From a checkpoint of a small transformer trained on Wikipedia: 82M tokens.
Each number is 500 + 50 x the weight over its row's rms, rounded and kept within 0 to 999. Layers, rows and columns count from 0. Numbers have three digits each. The size before them is the row's rms in percent of the matrix's.

# up: layer 10 MLP up, 384x128, rms 0.144, rows 216-252, columns 32-63
# down: layer 10 MLP down (transposed), 384x128, rms 0.142, rows 216-251, columns 32-63
up216 096:457410518454504569475467521531410541557548478442463591578507550487592499535554563533514562507485
down216 096:476488475475431504462413529531475561576501479576496515570527486467507405407539504494516456599571
up217 107:440480502545514512441492579385510457478521522451474566453502521534464505494527472490507514544453
down217 107:506459448493505539468512477571514469466593510481534454618523508495552524420570456517537390527513
up218 105:482475402487552495476440503407524503391489482452537522470608510487514498466488536496579488446515
down218 109:542492507486443495418498561506481491480528415603404452465508502499486358456468443462540508540577
up219 119:505490462514417495562508459441491575587382431464480543554579503489535559555612522513533485495486
down219 123:509521521402489426514494464487487562597541556542480544572507439493552534547478463507499484528518
up220 092:516492568463586481536472425461541494439513568439509531497546594581441550547527532489445542506499
down220 081:511527540566472529584502526555579528555532482503499540488524455483498446434483539441468475441521
up221 093:590446526506596566463404618473528556477491480496451436559487514470443567562542555533511519565487
down221 107:403519447476568523576478518387470555587489456446505513407553494454501560485569558556406591493477
up222 098:638515567479455458540547495503438619576488414507528530488541469465510513566425525532374474483468
down222 091:496430562511531532454532591571389542499515452580444513502445518478569444489453537488469577437434
up223 092:545532620490493517556475463569453550464456450461497667516435503494471567573480507475463597581473
down223 083:509461539442461420461492508564477528454460535501505537482485462531485386416558511452523613598557
up224 094:473556417498514559459451570560484492495480530541458562607479516470549526483609526487517458447504
down224 094:485537526563527512432578474477492468570583422422511468636592446376530432554522460527495507540500
up225 111:553566446473553519435502463507508531482514478433447520459470494385497621535481454550424503510504
down225 122:523509402497539532446595468598432526539504490544517515491434499543539635498537488601428568497543
up226 094:527522513507490583428563598481472419460501459430577421505485417503468518497577534492478481484516
down226 089:442421493471452435513468537530534589518565559474533474444450492611588432548492573426560521589548
up227 106:539412513440480584504458513519512446565503511490535567584503552569537519562542527433461525480453
down227 106:443567497436546500603545514465511518501497501537546530452462460446556526545470485431449464541504
up228 099:495439465567528519446491538466483480509541458507464513609509499428437477438462563457510409581396
down228 107:596526540563467514504514407597506459524516526565474504534529444530526401595470505436486521430484
up229 093:529449489399469507436523457581528493402581518423520506504469481581458576543554451452516552376437
down229 084:486422544552467433556579534475468533514579547482506535394490497567557641494470517513517585524453
up230 105:504462526486531508500417435410424455490554522533464423585504508459400480505506498430555400524484
down230 104:552462547491429541591541447497534518454600564569565490529580494558494410551481563498526555453539
up231 107:520488359574513538552532511456437494494451574462428488507468475484382519578474506540546503418453
down231 095:431572449506396468507548584531459529582472599549445448536557527533491486560383514537504500577410
up232 100:473517586477517461505540507496486583500525409455505516552525510551530562583556504512539619509502
down232 117:473486542529529522496490504399535546541495541488492567529497480512522577499483465550448511454487
up233 097:482530514478513461541477573533520565471534417477523570543463508498513517442555500488490461489517
down233 101:538485489463484548498505481572510393478509564469576387542468545568489567541462491528461520511560
up234 104:376433513506604585516531418473434560536384401450433524485472522530444527473478485491484518471482
down234 105:498398446498529400462519500580490459486531503514560561546394513541509523508511485501523480539459
up235 093:513522516443457541497476568436478518456462379519526507538483427546454498562463482551499557516492
down235 085:461527477504489493489519497488437485534478575530475454423483436562584268502559515515533475539544
up236 097:481513460432500563484510539498494562484539485512480539571509543501400504536535469470433487470465
down236 097:517513439544596548478498472533493553508495492525512508537621419492620536428542611539574518483567
up237 100:530513480437480528364486581481426423490542450427422474468495498559435437449539533428496483466427
down237 093:533506555512581496553540501530473493536549461453500554412471485516516403638513459576519459464515
up238 108:455499513510512485527498407500484565500497422524489629559567462555514507518543554457521460506414
down238 112:560456497582529510572546482486546411468505469507438559514457518455485571458407450435409520507539
up239 095:501500424561584519474439521524466492495470493542393461473530546522551500552494507426529525563424
down239 091:526617512465505519472492406528505436427476570542479496528473566541482403498532397517525470607500
up240 106:577496526461541612558468507458522556529414380416541463572436472470483524558495424466536540425408
down240 106:506543487430640542503555520507393514483511578543545539441492471496421472492454553465475550519469
up241 100:479521407501464532447495498450439486524417472475396534567497448505503534518528546508446447493581
down241 099:491452601476533516557510523557444476527536455591501518475498491498490487536516493410562541512468
up242 098:524542440449473494391456485458531535399466477457449473567490555549444467557513401501509438480376
down242 092:489509520471560515527507580474538437535480447643509490474444464526514369515546585511454540535531
up243 099:579481489502495524502554489517500516462502503404491427513488539588482533476500517501551470417497
down243 096:542548580516409506539493525497526456475483470555537502504427464523447404452525457393553549636578
up244 101:636507432441448559489550442476501521498524517487403520445492538549508563502518484581514492528490
down244 102:494445508545518496512529495585519450485488470568508507511469494499486471567526508463442460518575
up245 089:489588541512482402495434453532438509496512494446539572418433579493495569523536455498465557570492
down245 087:479438445504393503452516491527491437459465490498549476473513453448475486507506516461488565499591
up246 101:487562483482525599500417517447555471525392482478469456509408440563463553579539507564506531422526
down246 114:405521442409557442468528507497498573453548543529444565567552551515517512495551487480514554510473
up247 113:499509510546523428466534578488421478422465562429411443531601494539497511516572461488488500485466
down247 125:557491477519519556487589480542469531402456495466445495527529447571492575539539446488519535507498
up248 091:460451421519546504524454448458541538448411520444468501540598559450478578508602409484509557451440
down248 077:517494584514491531575455503463503513470468572554508493453509576477599573520463548527514536437521
up249 110:581478547483610604554496530464480459409468502465503477507575525441474489475488373428493579399409
down249 096:511481513517515554593513558442568570467487547462502468424690515544537323522435436554591552428472
up250 108:458458589426523496538584469547477455473451448547552538494483533496495557525525443471551478440502
down250 113:469489495441439444515503459434509511497498489522466550475555527561495550529508440494524568541559
up251 094:552447577565497455516479525562427366485382484424483487496521494414461519470587480530509398467555
down251 098:409566517390492494513411480477449537508452456552567451503515582492469471485396598510492480418489
up252 103:541461423383566427527491464484486538555451502462464450560496512473465558482524496480501440518525